Part of a small language model's weights: biases, 6843 steps.
Each number is 128 + 32 x the weight over its row's rms, rounded and kept within 0 to 255. Layers, rows and columns count from 0. Numbers have three digits each. The size before them is the row's rms in percent of the matrix's.

# k: layer 5 attention key, 128x256, rms 0.125, rows 34-68, columns 128-191
# q: layer 5 attention query, 256x256, rms 0.122, rows 67-95,99-133,160-164, columns 128-191
# v: layer 5 attention value, 128x256, rms 0.138, rows 32-63, columns 128-191
# o: layer 5 attention output (transposed), 256x256, rms 0.131, rows 64-127, columns 128-191
k34 104:063133072154165138163087155129055127125120102136164186158108120145117136121143122139094158163097133091132147152152104150102053072088105112133048159097149189156151190169190053134110119136110144
q67 076:108099143122090166126088118118163108120092117100120135174163117145139165083144076124173145101139172105085101141082137132167121111139171161129113159174119160172127190162103128120154184126153129
q99 088:140140129129108159158147124131130082156143156103130184145153143142119107135119157080094127092132118150159137129092111178123170191067146151141157086165073093143181124094155094152129146144134161
k35 085:178129147172125094125162106164097142147128122115108182156160147159195165158111089072146134176149120131202154139133119136146145112152166121133125176071115121092152174197106136135085183046134074
q68 096:077103081120118186120147104144078181101162100133143128143108095151131150079153173089138082146095167135150086147128104156097104164160062166124154170112109131104063149159178133107100094131139152
q100 115:150144134099129097154129123116131160146160094106128104089108129131126150115157122188112155114113105108124119148176109127125067103176101099200075137180123119165077142122102087057112111095087188
k36 100:173090174091144124081173141114110149130122145078152066077104104106176140145098145128126117108065128078082114150141144134132176111147175089139091147065156114122155134120105183152114123162163184
q69 107:068207116148109118071112128080164084083074143158135148104174117090077108112139109126095105129127109196106079143170109165151146109109073159107118172146078174135118138186083162118146114116155086
q101 120:109149077141110121117160150123060075184123149147123136150125128099103140198115115120147130110115140092126095184137155134151094213123123114126193117152162127122152158129126097068174130162131109
k37 098:131159125137081134183059136129115100100165126129115129180081137169143132096107108072178088106100094140125155132145116105121121148089025097152124107142179134097139098161102106143120159111110117
q70 129:133141087131128170182128092089126170129137167186055091120161147172081156130132113136142165128126165169152089104059119163162117141121139144126123102094216116077126137185109134201135095121114140
q102 116:147110137146178134089168122114124095129130075131119085165117126065154140137082124069160193145135123118127076149135132142121090081121098136110089222140126145128109142137186156152195133115097109
k38 105:119128096157128117120093116099160137093154152154140101153135162204126146136159179188129108154160115149108181120147130147156097187143117159147189100134060129185160138143152138161056102087169116
q71 119:087079122171100099085119156199193110142155092130186127120096159130112118166136104071069089161143145160109117120217120150056122132123141163097152063122151123144081095135155147099113111153165193
q103 098:087083151091202124143104105125099173122130126102082169147118160148131067103085117180138127154069101135166144091115094063139184137115117073143114157141086140086130081141094088118061145179100169
k39 096:124146108150101104171117151136173112132099093169106083125140076149107176084095135131091116069073149081111132135166198182127070145172131191134084104176121106088130133090167116138191121140178176
q72 104:107125092130139136141158107126129132141114183118082124120141072176198077108114166148195190242162161087108183116138083125126146117130103116102123159121055140180142169145130151125174114081117135
q104 092:092159076096200121093167157144148147162157106169122140105161071174113090101113188068139127159169144128145079179145159123078105217107126120146124117102095116127132141168090182151098116135132112
k40 096:137110118111122156112108134092145081169098114112124042115103069197213078160177074182097109142106158183136155129150156109156132103104121152188170102110094141103146105095194149130151160147160107
q73 124:047128171145088139125122161169166140125086117180157111071088133138166113111135109101164137159106132100109108086086129094116110094079161116101106155161153070142071082159087102109108123111163129
q105 112:133142155091095190120164089096131112101171148099088146083137100129128169121150180130096152125170128157067133153159127117152153110140094088183063106082122121120103139124056097133147179225112168
k41 087:137090241106133112151135116159154191145115147149163093112073134144116099170149137151108110090136142141143130124191114112119120188192139103064142132117196110172170090170191144177120090099161098
q74 101:077139077068155095172126107146156136119110142117123144083148083071192137129098127144129044108099129099134096123139177096101090119162111104161129101168081106150109126119117139133131111169126074
q106 096:148136102153088064087142118199151116079087075063085093118150155144136086149154101127195142196103116124143141116078118121179124147109062217169177177092146133147106169112078105123147134147137121
k42 095:110119158109165082194123092028092148171108112127140080098093159150082126131122135097094160078125108078133080153145128126104163121114143092098151093103152161132163102156145169144219116132105119
q75 103:145149157165124170100097158187187124155139119121132119098140125158117157212150096117110168147180183121120109184155147152121102206125152167082106157147137150070186158184150048121169119125149165
q107 089:097182140137175130156109099146178138128116120081125119196130108131182180102099122124121090060134109101125160117161141124126108109145104099161067129173101144087086172173078109120188108108114175
k43 090:173159109121132121178118110118108161107102154090126121104111121101094079116158138149136146128117160083095185164193144135138133167185123088162148184102115084125142102116147171146125096136115117
q76 110:147056152077202158121115061074079153107201148158122133097145122117132092069084128150100149094141154101159182047104147134124143092143115158118131151159131137130185127179145101161143128100099182
q108 099:107113119136092110125108132115061107127106119160146095183118147180122107149075150130083091183166158145091122097123131109082088137151069161158137085123074090120131130145169124137114136113121113
k44 104:128176128166038160099109137126159152136145133186133121117161127176116120087130119154099110119110133138131134179152137157090163062125145124086181126191136123160104120075145146164115092133147130
q77 102:133118114162140095125154134084084177114124152110087119176162122067116090088135114137084141168132127133172151124115092096197099111125094139150145146103165132162146150048134165074131127163123140
q109 094:049152097175069111092144137104155100099158144113161137085133171114115132154130112135084094167127140127136103139117147160085127081119165158113111140185120205090092130128171117162188158124171134
k45 083:106118127104191121132064147101144126160127150082170149151122138148121162121105118139111152085070124172196136115123102118122188210164154097143148147096133099119185168134124120164099123153060129
q78 138:167116135162164091128134116106082128098153122132073077125149147138138122102172099100123120188111052157123213151116135165185114119138134122139163179116083184147123098093148154127142183147105114
q110 105:118118117168117127100105122138149089116091101114128066167115107141107110119156060137124140157135150150122154158102111149116165203119106129160134167171120146070176103082191121201141173120071070
k46 088:155180065110077138144184129127103110198111149099121161129142134113157113112142156124066057075153130121186119126167151130181098055121120113097120134134159128098146174165185177099104116102178182
q79 111:143147148162086095155103115150215101146095119150160155076086075189152116146091138100076133089094100122083119107096112109165083128139147143207170162158145141152147126092110167175087108102144084
q111 091:149143168094084124089156171133129181055177154175178153118133148099055129141102147198146144123156145155141129135108169124115068114142124101118167154159119138110086091150068102115150162125130103
k47 088:169133149162053161109104127175107116143082137126167079136131157147126122140169218098130124100182116115109110193147108170086138138125109126118090127050127076163149154094124065097208150128175196
q80 096:136124147062135154116167128090040194066169188090133131128109135114106120151165152123172127166124123137140120119119148180089115132111144112201141112152155113114131123096149157103120118131144154
q112 111:087143187132071121128165140149203164107096132089172103118089064178143149157140094175142103169113140108123151086110139100101092107094166114155153127171124117167081132114081102092076097106170138
k48 085:116115161133097137144132132105136148090092156159075081055098087138151147166164157130065160143130176077077064120151121118114169142113086120104138188123129081152055056128145095123154110130169142
q81 086:116101138119096146085119174153060175138094148081114142112119096126127113112131174074153122180168155163102135121120160145104168130181146135152102117099138118148155103125123166098150148111122170
q113 093:156138122105139095132183112107092116128095168130108114093028096174092125148148135212203140115112128141071095104093136142068067107110113161112127084133125096142117080117109103095121077093063151
k49 088:123102147151099150172086095129101114090073109115165113099073126106111128110115158123124084113137168146122161158085143116151146152140127116126135111131151133177093131089139157072169159169175131
q82 076:109150145165115158121179118138124101202064140156105163154078157153168111146143122172104151047126160174188085161105149097133144110160169085124182117115066092089069174080128061104108148077112122
q114 095:113123165103078150132179087130124133134169167141118095160136112139107121119194115120117144127112103113163147122050131106112158135110108114179176129087154107078126150077155095151109112112157103
k50 092:139115108165191103163166129118201159124136116095068164163174181135122134090058084080116066122144133126109157152163070104125113119124130141143099082117130097077179141151120120084105118125120122
q83 120:138112119089141098100119122119157075146117099164087129119155101096178118113151080133098089158149060121146159121128184095083155099116154147163091121154174167162158091153154151158129139109114173
q115 141:163087120111173141086171061081165191133137192098060114156098205112132137093081136174138099133129140122133114159112100140082161066105129120102178125129151132071131133080085169110107123117116134
k51 109:095133129180076130088165066113172091140184114144126170105134103169086109138084108134163211148147127122157155166151164125153115143201187187166100077171149121135139157106103103175167122114160137
q84 088:186075123025135171113140127115132108150120183128098118152121149144125126142155091157155178127119131115079096112093109081173094086157172115164122067147110114141104145107105112160105118136115170
q116 094:134084130159093170158091147218153136152097130080160221125089153150074057151103132120111151072161105104151178103083149122112160144143131155108138161149112126170136137193126099199180150115150197
k52 099:094142118145100088179050048137097139076093073106113124106175084094150098136183093085164049090098110122090078109149108085182167163133101148124096154128104123148130140107103132068168066117097112
q85 087:120085114108127149100112132132101099140107128077138152132096110145071098096141163156123105160104117114114121161092074142138100119134158170171139101134175118160114144106098129165158093147097120
q117 091:167109157098086115171132091143084148102144153087092134118092139116114146140075160105112116072092092131160200141161152153131089100155113125099149167143105159065122090117104159125108070186080138
k53 092:108092125110117145136136109111175119148125109127113075126113092117170086127122146157174123143184127081102117140175128104090159129126174110220093132187159130172083095147138127157088139166130146
q86 098:136124143121126125080146120110110160130149129163149091129063125161147176138143117143172153158138120094090094138158121156140106173091144060139104106109139027154075108122172135140144120097132151
q118 091:127105139083148168143177084132125154156133115123169127124109109162159147079103143099109113146087138068075155169147132149122146119168105127144135109139102134114107112155141175168095128161088171
k54 090:159107135145098097145127114130109126139090132089110134092150075097058081114069140112113128148146106178099132148095142115129177175186075143106171116175172170174105105126076089133136101128170128
q87 102:132170126095061129166140148151152132124102127149157157120149163128095110105119099104126111093045114111192081159059153069104141118176164107136197170117127169035155134129074106131123141152108092
q119 094:090164071074153093119094052124193137124156134107158138111140105120157165136126124148144074156145123113180186148162153125116156158181116081133176161119124144106098120125115113156115088179136134
k55 087:101110118138090162155137121118084150057128212105113148097147159058114157152114136098101141125129136165099118122113113168116156086167102156113088207213160132122099049110153200116160147145155148
q88 106:111141122109103113123051171097131099168116152149149108139178145180180142125149064115205109095156156111122182132144141138148089103127169223131181130131166164111089095137135112159101160113139089
q120 113:120093101153091114092146166097180160115110099124125161119152165159161120170158169146202097136144144122163074103138102103143199161130133086107152103080111194119142112148148148185133123162122143
k56 095:141153099142097154110122094151076111093135139142096120100151113091178135130081073104098108078086104082147106134114119111153142049166125107163108115128132141067127170107154137083086128072116110
q89 098:121146185108108092131117119148079152121182171113154128111162171102086128185115169147133135110092128137105198104140148132142156169111096195126134123167186135164154070073120098123139129157128126
q121 113:185100192099146128107184181110115094112112134115127119095106123141116170099164167117133142120128126094113121148116151072053134151160116147206149026094167104169101137138084192143082156135131142
k57 102:112140117102119106139153138159140191169074118147078101101106089142104103145095119120166091170136122141120114186150088137169124090142117114141110140131100110159075079069121125134126152133155176
q90 114:164150102120162150134211111124128172144183082112128165187097144143110153094152169127103119201172094094160092106080103176210055118129131154110124166135169091081144160148136109098093161120149122
q122 099:078161102120080144153127092109132108140123114177184135153130099138111080131089174136134120134127127173247208128146127103167144164119086173143173171114142083086172139150137120115154156077159137
k58 099:193133153170133096139126126174130112188100118116148153155134207159121161145167140138121131153125112134122134136090128084101102097137170182135097075183130091137109118147134104166154142186102159
q91 114:175141127142147168092127150128066126096141102090188075132101169091153088107091141147076145106110090150099175179142130141158133187125161075138066138131108153181150166141194181147134087149084133
q123 099:143133088125170053136150166032170131147172152206134147150105153114140175087139149126183165152074116137131111111142089121142107080140159141132159133128168123159151139181158157159165120128151131
k59 086:109087108142116158120131111172159107080110118077124106117130113150095142118137099135190120085140115101142194116133084179074165154182131116190089115097099108101109086044107099076152137159197169
q92 113:153082169143138111132117147122089060126019125122158113123112111143080089138159142154134142126120124148131105157145091115146094126098131115058130150142129124189179138100144143127185154096094107
q124 098:104129082109150070163129049113116128135173133089129074129097189166082132152098122129139124115116138107143186149151151112147130122083128188136113123076166114173119149172066127134145180108135130
k60 086:131112139141159154090119194101129156156143124105112128108135184144125169101152161094084134084097165121164113123089035160102180125076140119101177126174141157112119115112098140141122166159085158
q93 118:104148134103083138156144096144122179158141081174126133129112124172151142164112115108124096111098132194121169120144178143092163176077096145106127114171147123146151144143191092068104136142153153
q125 099:147142129108053197062166134141104126111180120134116163136171135099175124172091145149139136113122160077130143107068119088171190176140052137079068121121100070074101132085133176140040133135081104
k61 086:180072111129101098110105141157171094072170087148127136130145099110124116095198083153115089136101070145130140144125133123128117124157088120170194122121145153158143136151161104153181133149194164
q94 109:136157127055109163124138098142112149146167168102146160147184105182088137192136136123126138196119092085171086110062141196133138165168177145091124110130123107155123152150126138145154120145151097
q126 092:147148133084142148139082121102199174164134121145149064078152129108103132141178153169106129171138163057091174142144159146140063157128113179123221082117136125133123151090146114100118091161140106
k62 084:110158099150150036178131115099137120100120098120084125136150103133175144105125101068104157159025152126097139166119125128147115104126181051131106141095172112068117188172162195107164120139133110
q95 116:111119127154095173165194091123134141204089136147170121114059112111134095126114095136131166126181076096151139110150159099098154101135105143145079112106131120100188166073110169132104108095120129
q127 100:176053091090169079076145130157122094165195112114160137154169162089135145128094151132108133105127137111120140115159169171146123163155132149172125074105121137170108150147070117127138155066188171
k63 083:109136181136131160142129169095121117084154198096129130161093109139140177080192100174079138167096182127124131110108081138129120149157134065079143140135164092089134108130174123095194127141107110
v32 108:096142119092152123156150139087075098111143152117163161137136107133101145138154132121198146126082081164117066137061115139154113158133171179171087105130194108096059128141082107147110132111123151
o64 096:062121115130153123172146074136128126184119108128119155141145166143144059146080118081134068136074126104120185128105135139137146154191081105082088142163182167154148149108046140182120133094138192
o96 112:150076135109157168103187117099134157071170189104125117141133107124117154116101132113096196088139121153136050114200133130135150134135182144132128136082061096054115038138162096074176156118151141
v33 095:144133134159170105059118088076124173148142120092153073150106166174109115105154141117153143139121176144157163155119132135101066094099092102130102115140119081058111163145107175124191155180060112
o65 095:112094166128102191136138147133161092181102176120125131134088141206151126150154151113086134147085102100136094092064116150098139113186147161135128117113144135116147155151119108155082082167151189
o97 099:142140103151071072060151115122125164089119099135049205125106144079164132148144125095123133105132183153135145145124115091100116165163119152086135134095047067047146146079120152126101091182139132
v34 097:111120115138104123210115135170108110141081146091119114163151131126160143140114085134205083067171183057134121064135169155161085119090063153158092099158100157118103118151146223126143117128113121
o66 102:147054133170105144152166145102142115115161174149156148121154064172096059114128169099112066110097062128157132128201114113158086156136125150140109158144136101143109186193168097162155083146124146
o98 098:087113128126083066111107141161137080141156098134112061147102100139114156167153091107126158119076149122128110095127122163176148130177164090119106161075153187138092144098101132135164137078148117
v35 106:186138131111170165068113132189101084131125081144198135140112190137127142118113142080139073102173186137068093146130086161133111090168157120056129134049115133093116132154117169145116157075156156
o67 101:109076146108117105138160080092154111121087116130109152169143134140115119141165142181135126097156138144187131073174173171138109131119126136129098149039116074125153112158148147100121118142167061
o99 109:153177090116110139147105077102082173106124098155078149129182165104117150157113106117094060143125125121096130162180115144094114080106145133139120097154162146149145142125101051075109126124145174
v36 115:197140144114069075135144137061152110130104121142022127175147072151096128124155086091136120113137119167115161123162107108093128138044150110081118192114077140066144054171111110184143155098188037
o68 108:058117161195136138136113088149151105141138178096090137117087100146087148102130135123111130127171098130144131173101140109118154102142112141145164165148148139145149084070160150110119089235155155
o100 112:190184120082114162134106208121115167140124096101119069116131161166152139137163108103145154147154118131139104161163137172146073112155119123133070156090114141097081111121073141175134150086088116
v37 099:152091159116067097174176096169089118128142134142113116111055092170042151128172140106144143173192120148136149163089147054134140136130083117147144106158155106054140145190125088068118089137137087
o69 097:124148099155129159142089143125189102111123133113146166094104131120113120146094084153127169128184098170166054174142122193125179121108137102135141071148073164144132092085129139152131090175074142
o101 103:090086146093068136091152094100118111116130117131090104111080116158133149065143146113163116118088122098062105165098118161102145112134038130180099129091124099121078133137116106169129154165182139
v38 099:174100094183087123096131102111150087144153134093221131096109084093146142151081133171148092143162219132148125096183129130223132089126117117137116144151150124108154118117026113096142102138146124
o70 104:132133107106108068147110091119115149107109136188098168150111174069113151074167156172113141143078138151129143136156034133131103196154130108104105122136110167099144061063170165100124143113130127
o102 105:111112124212086173111166153125221091120174108128124118080144101140146088124114139171113104143139110102086194112128174086183130099194125123136149174082118135125127149171052120134166139121193081
v39 101:173113119141108173185146136181131152148100108117102144142117111121141137167138075125134107151186105073096173131087101178114106093140077147166152141132134133142128112194125163126120084150143083
o71 099:175153148158175134105094097165172105150176182149120092141060090152114105160087167136139131122066118124170112109057156111188195120079183141132124144099103105156160121127104113153090175131116078
o103 106:072107177150050162180067160117079131067120102125168118062134097148161136116131067163162180127248108177143141104190085170127097083148100138146154153121127159113153165152113167193124143120113094
v40 105:140120147129135079141205168164126139153091148145146070114118081118102106140161109121113066107077121192087139117094094107145115088112148156135140150144105150129127103188098129149100126098120076
o72 105:145192125168173124122100117060218139084128139100205137191122131166125109132183116189096128138128154122162111198079106113084146132145118130191147140116085151122143125162108162119084043145099133
o104 105:111138124087175101144141170110132100165115120118139123074178116168147217104118159110128128147136124159143144104170129123174118118162166169082149128174126176135118183135141155168133111077160166
v41 105:112134137126154097108153121142150152169162120129116083144151135114115067122143211123135115060105123058105172111148087139120089107080127057110095119145160129136089143129146161155157199101099108
o73 105:176070192142145175112095137129191079135123126135132111080122154128082106047143186139156128100112101072121048128049145097197115130147181124111179105097140161113163120097163113137068169142134119
o105 103:134164047130149108144157125128107100167088148091111129149154087125161122183139144158103118174089142101158153136196127169150121128086115133141135134145097150129112143120211150122158124105090120
v42 099:168212117129089116115153141167118107112101134148135136108150118095128138141167114139105182164110127091153102160122119184073104122117205137160157140076148191142137118115120123146093145158141123
o74 099:098102164127109134134094097140133151153123030152152106119100162119152072140142068096150137096145071093115108172136163163168144120193153167134131123103114168084124129191160157163095145121081156
o106 103:160153128120123155125122092070150114060143141133160122158117104074066142071067160106126120167104118115194095114155132080144130119081051161208156185135162147115153109127109063103179140154122080
v43 099:142132117101094100119163141184093156108107086130199121079101128173174138097152124167108103180139146169110111159090162156159132103108077100049107106138143086122107134126078086096059117138101080
o75 096:172121132098156124112139169120090123185083117120129115068132151162150143165118090166085094170081239131115180140164138182078140130154133141115178118122152155136119121142175137102150117121156145
o107 100:065142135107119127087084127077147119138143112107178129092184189112087135150113113148189106093138131169158153085111110145090142150160100065068109141108139126113080161102131101136143101175085146
v44 108:117139116101125079175116143143112089149132144172099123126125102136137179118163112124151113122094156169158121151121159124075115115123105107116099091142169123070182096170130077129157195072165116
o76 098:186129187136117179129082158110123099087112093099132122113215146101093122086133117154165214120143122129182161154109156155150128105098133118141172122192125170145130133097085084128163119177119142
o108 106:094180110098132115133102089171122136058159155113073197077130133149129169180130135125109086124134197122139160180121123139116108104081192136094086090061141118087099100139126122139125113108138145
v45 102:049099112128155086140101139192160097135148045111112131111140145109142148115132080142091085111159157134176159144084154106165039136066158106085130135121158041133128125119095175126066122143104113
o77 093:098076130110103094111205178126134136137139121109141108089101134122049118146134088158181136140107100067099119104165166097083150130129128086187147173129140107167192122113170097115149160129191145
o109 104:078153095109139147128081105200141118122158146160098159137099137078114147131108116112085083154141102073091100064108075085084113123164097138066096176146186153127076148131127173158129148128138137
v46 106:116058181173124097149150105183132145130139119115108173108116089138114073123123117156145139169163131089172118151129153120108085116162190095117197122176123129142105139109101115080128116123179106
o78 098:181122116082158133171157084156089164095083139114158143128120183134166096135110102122137154060175082106137120146097135131164102030137157122101143133167176047151100147133199111155116161171111137
o110 105:113065160091117127152141145123165116171142112153099091085151125189124159096107124127110119103123120147135190138177138137100130137075147163139108157090121160126199105177134126097102118145206075
v47 109:044172148147163133133090119127125123120142143151129125164088148158038156098130122055173145180105103133076123158082099104139117110153133154144090159096084156091136108109092188180163126162161173
o79 092:136129193143144145104128091110078130147119153138106111169184081126155135124095100149141088126122100143084145118167143148152137173121125114161132102119156132130129124111124161134148208120139122
o111 104:128158130158169167180119108071167141100118082131213118143104163115080189094107136040080108151125138165126144113075103157140088157142102115119140126172108107134105054167125096111148101164113123
v48 106:143119107073167179133103124163129107075111068074163105156137185160114137104202101139068166111165080125097173115185128100089121144167158089134091063115166120123120117105153148141108177097098129
o80 103:139152127119077107124109064121093105132127160128102175111111110137153100149075139126138159113117111169088088054092138128134084133147128167155082103070148140139193144198125130185095105178116138
o112 103:153114112131133183203124113146128117131161081165165157115111106166105111199132093171143123122120136117094147061104129177123169117116122087069120095107136185132094147131125128140089110119092170
v49 104:148173130103116129175118158136083096140100142140170107127146116164129102144127075146081146133113194078071175158146175171148064041087160103131135144098132111170172104144153164174105076120124143
o81 100:155080093095145150144076089125094169117119155060123101131169140157097126142167127099108162082169153144186082088111159075105206165115175132145081108137121127168110133092183167127179115143133068
o113 110:141083076131125119101078172157077083131190131136151089165135128179157116151128082153111133165069135111082137136146155122171127105053064117106143118118160079123116146140142100123088204133090120
v50 106:141157097153075118104086159150112140132162088121139158192150117106118128167156093186120131144153137128119141144092136191126116159153145154191047093127134130126110126100110142091072143143115137
o82 100:119075133114180151098111113123112089119149136110131160077111132114119172119108139104097130121156139104124138193111106138168127118146166125158123176068096104113116165111149129114120111129181122
o114 109:095160121151138143119062149106111111110140079108112116106090072105082121113100115103141109169185147120144154166110130124144130149132135062167170134149132138145173118063128125086104101124169147
v51 105:164125048154115115141032100132123177057176086132082068152118138107172104130167126128170132072113084200127109100126150116086099120183076099126155138121170180138136107145156110159177143155144102
o83 105:183177156132145146159131095087124075125147107141106139107095145095095103129125147082154113178115136158104124140138106122138063136108084145171124112122173130088171135083107089119075144073077104
o115 106:133148115171095136075105100174139124160157117123113081175104201097179137142144138146106126135133186143117097160123121137109129141136160070135109142134127121133168179078101116173145080177136132
v52 100:098102162096088162075106145137091117136136138144143089127138154110083123118095110119105134177147082209127089119158156109140206146097106134116130097141166125138127133148158105165071146127148104
o84 097:113137202103179122130132107186146051153084122110197081090089085135144182143153138062086120191153116096133135114087128173068149149169077120084181198142128124151109220139166155160136109146128136
o116 106:126131125090093124102118100088133122113156099137122101164129170150136116142133109170083117115131149216133081110177125141110132093067175088107115174166132159105160121151084072141099161114087091
v53 115:180110172159111077154131120107081114166073100132110124131126135138137134159095154104134063156119131195124158118127137078132155149121104089086142187129106103105149178143167092110181113152163148
o85 092:079064139186123159111165188071130124152124148131094142155111101136137155134133150088173133113131178154125160110104160146095105142138127061153081118108092152140125148058135126136078125146118129
o117 111:134108121119152191058115119121180174122125119122111033101112168138133147129124201147134128156089182121154119133129129119086110087101144141129166120142116148129087090116121154213121180116144118
v54 100:137153083134096125141205102148109117076085127126164161069149091164164058125067125118110131124107068100116138151140134084168186184155116175060114137126106138124154088109134151124113133170087111
o86 089:126134156113116123112116052108114063107136121109121084154100097141135150138170091181162119066178105118105111132127195098185137116117167114064113090162132142165098070178096102140151151111143180
o118 106:161116102176103158153163177118090170167190062128159145107133146136134090093128205195124081147115152126150139134123115156174147146120167155128088182165145133102163126144061126130213131148135095
v55 112:149124172094176090087109174165134104152124100139132125108081137144145122096166187162094154154128172135105100155157129104150055045123113108103203126118152109095101077108079124163184144095135125
o87 091:149144106106112100105117113119098112205116103164163114114125104135125122211160057104088126077197078172115101138156129161183126082083142151141105099171116111056118102086128126113122134197204143
o119 112:128164152082125136107077190170060117121129140106157203157147172064120181129156187177188104136189072142146097139117114170091103142110185165123147161129162164109137128110190189154086129167106140
v56 098:102184113149149154112153069076106086091153177147187147157117132129068136152096137040077141127141165094181103124119083133092101098158118141108108154156162077116107119167218184175125153128094168
o88 090:092120065108112125075118135115129149137144061091146121115133124089100149091079183094134223122139108110156082060166136160102175137156156111149161100101146111199085131110119090137113143142114147
o120 113:114149137113113130158090117144086110133084132125129153105066105148134097174128057143081101125113139124093132047082113115155090087128123155164123101120144103112139122172150118113122115171090131
v57 096:172109153102127173112098148103149178129092106153098127114126065091075133087090113114083192101086099106132094113195103155141111141152120184059114105167086138133134072178149117141139119109136179
o89 090:093130130189045122144087161177128123114112085101130144160149132080114094130063190139111167136093121129163103095078124134125132143132148098093161148129135094130197074144081064111155147153146073
o121 102:136106118169116130186128113037136140133122074116166131164176111125077098130140075167194095153136076122124171122138097151120124099131122123131114126165164114144146174153097150137179142121129154
v58 107:117107108129090142174149104137119104149091130136132094118148141156168139083155100156115123145068085110157113107154104164136127100120108083046177150090115089112144123125150108175192117099118154
o90 097:088184112113127123159170108161143089087127120117054194143109144131134153145103146081172070162157116113094110162155164143109099112161084117137138176087157162190155146080065134139053098134116128
o122 096:171132110074132209148129114139074134142131192121145130170085142105145125124085160145118175123130100141130112075143090213139082080080070196141167146155164116104141113205104125158111194177165141
v59 106:129154092144138131095117141144171191128051161130109114096117128086084095159114148099146069103159174122114151134137109167131079153136115146113146197093116089095119120160169114086135137171148164
o91 097:160077088108102136199125128100134065167100129152099083158152137146117057153116089121077168148122103198122127165137157147166114127130114142144116117129120106133136175119111151129124118147085183
o123 111:073137125136145056110130181109255190141064125133112119109078145108135140128192141134056087126127117104081122106119122122157130128139167145129149090114123192139095064074143127130107150087179117
v60 110:187155179128151116142086182193103090215154113086101098125160090122167156110127054132107064167129111094164134146148087123118132112134129147123148182098117120149148125201116105129104142095169119
o92 090:147094111110126152165088070133132142134172170185126158134106176150120143149098148103127171124108144105133097154125129136100151203093146157083120091098106107127165152107123128112173171074143120
o124 109:112158074103125150093152197173122148178140127133119139140156162102135197118146125149181079117088152160158144117133136122145109121205112147165121184143156174114137146091080108150131132128135096
v61 105:147163176132078095095144135090158105115119129080092164137135107170129107136159090131154145094126169097120128085156132157081094152069045136161116123110126119137060137128071112063089189120108155
o93 092:105103112154152212131145142140139145137143179152162109177166133111112132122120153156113115127101153093121102103163141122168149156145137177134192112124100144129145120126143121112115093137136139
o125 101:121135132199141131140140152105158119157122140152109091192117104136113121146141069124116131113146139116174138104147111144070170110120097093141056082099100099121136110114103125070138162093200176
v62 117:129152095093088170171067165119096133148142183118150057112062088099107142107119094108107125154121139178144094118117086093143143101145141114153103136137063132140097145176218107116168135097113160
o94 099:134144108192137115115160116108117051110160156140083192083152103137158162144168111191121106125167101085127115165164138165139127129152112145110143114077117110133120189126095125155165098174079134
o126 108:130096171151090127097093139130189139171049148127085123122089137131133133063108091113112083101090167099102158134076108114049162130093121146121105160123111142145078127166147117069131168152108127
v63 108:137089114200116090144189140161133128151154141103029147107127090112095117086182163150123110142146109162107126117190106134131184145105130097119102139157116110106071104079162108095110120114117091
o95 089:156158099097157161122129108132140137139148157136131053121126095121158149079121161111113165143082099081112072067170176127161079110162131151145159172101162173082078131195096111131146081151141154
o127 104:126148162135104147159135150117175112141093096149123080149107143116122193082166116187125119147139125139112121138147107114089113055100148104149083153123147121133106164108085153155094141152144086
q128 118:094161112104177124170123052152094161161126153138123151162194103114112084120117121175186127139073133120153102170145124158095143159184141173044126104117139119079144102138171099171028147154110115
q160 117:096157104104166163089136136125108094150142143107134170097135145132141120118096121039154095194153147143154123165141145092117145142208084148122162076145092123116181058124098085143107103124164136
k64 103:159104101146100110108111126153130107165143082151104068142135167142097068144205103090142239084137121138137179089097136145115107107137145191140139130127136079130125149103159144113177101124161144
q129 113:113109156155097165127156118131159144103105118167163079135103076128106127163148075162130210154125109118112161074118130174148121124112166177206140055182075106122064154168096099114165105146122051
q161 098:150132128094120119096098174088189143110166106120134136165097116164124141173181165179100182066108139168134190078108149115151169052105172045130091161080135153148120082171148140104201126102161171
k65 094:130148124127130171124049110146124144160091159160143109113155154108123177158097109150173089135202132106094109134109118151177132167151113150111148208050114079063119155127101106128127102199127112
q130 092:095098114111184105134071165121149152107090151133108119073112090140133088102172101169156138175133127145149189143130090203150101174063170092121113089111140088163107149070170120121130081116084063
q162 087:122146093075153136135132132147140102130063092120107146095187075133132136132159173081132160170108109164154147104095127198153157122080100146113108160167131178145121178115125154131099149168117131
k66 111:189132127147112129122144099113143157110053127148085109143151076107107114172065139138139116191117057137127088114110101121161099160145159121155110083085139141125130115102111084134067117114143204
q131 089:171134094140144098133106138131119138178147182110116089139092118113127148141126210136142113144168138145069184152119181153114045128121120103118094188162107077096123157127151125121081101129146179
q163 087:102082215100129144095108079167107161117130220107138114091109129096094174105157156173142083105136139178085101126154114235148104108187095142097121159144131160137086102184119141153108117129082092
k67 091:104159164132135164144125168114115113120109135199099156144144118105124149110110118111146093142058148094130119120108107071079178139142137130099128162154077107114090112149098106157090132129134113
q132 100:195119100137132035111123084099085133154141141109139111144108154172131154171204157129139102116136094095113146151114226140155100145133153144134154154075122162106087174132151126127062120130075194
q164 090:125147091093173104107085070124103100172124143159134154128161091163135155103179177176177087090163120116109143100190145166122161104138144080164155148149100231138160129122125107125104172129121073
k68 105:079148133097135130186117163129197150086103109169114156120212095140139210117104122129134107093165092090075158119136114095116106134127088174069112084162143122177074133137115171160118132178052099
q133 116:081098129146167157099104081132087126103188125110132114116167097219093126118142082138097107170092110119067174107134141078165122139083151202093135147104098065107084155094158109122125147069139127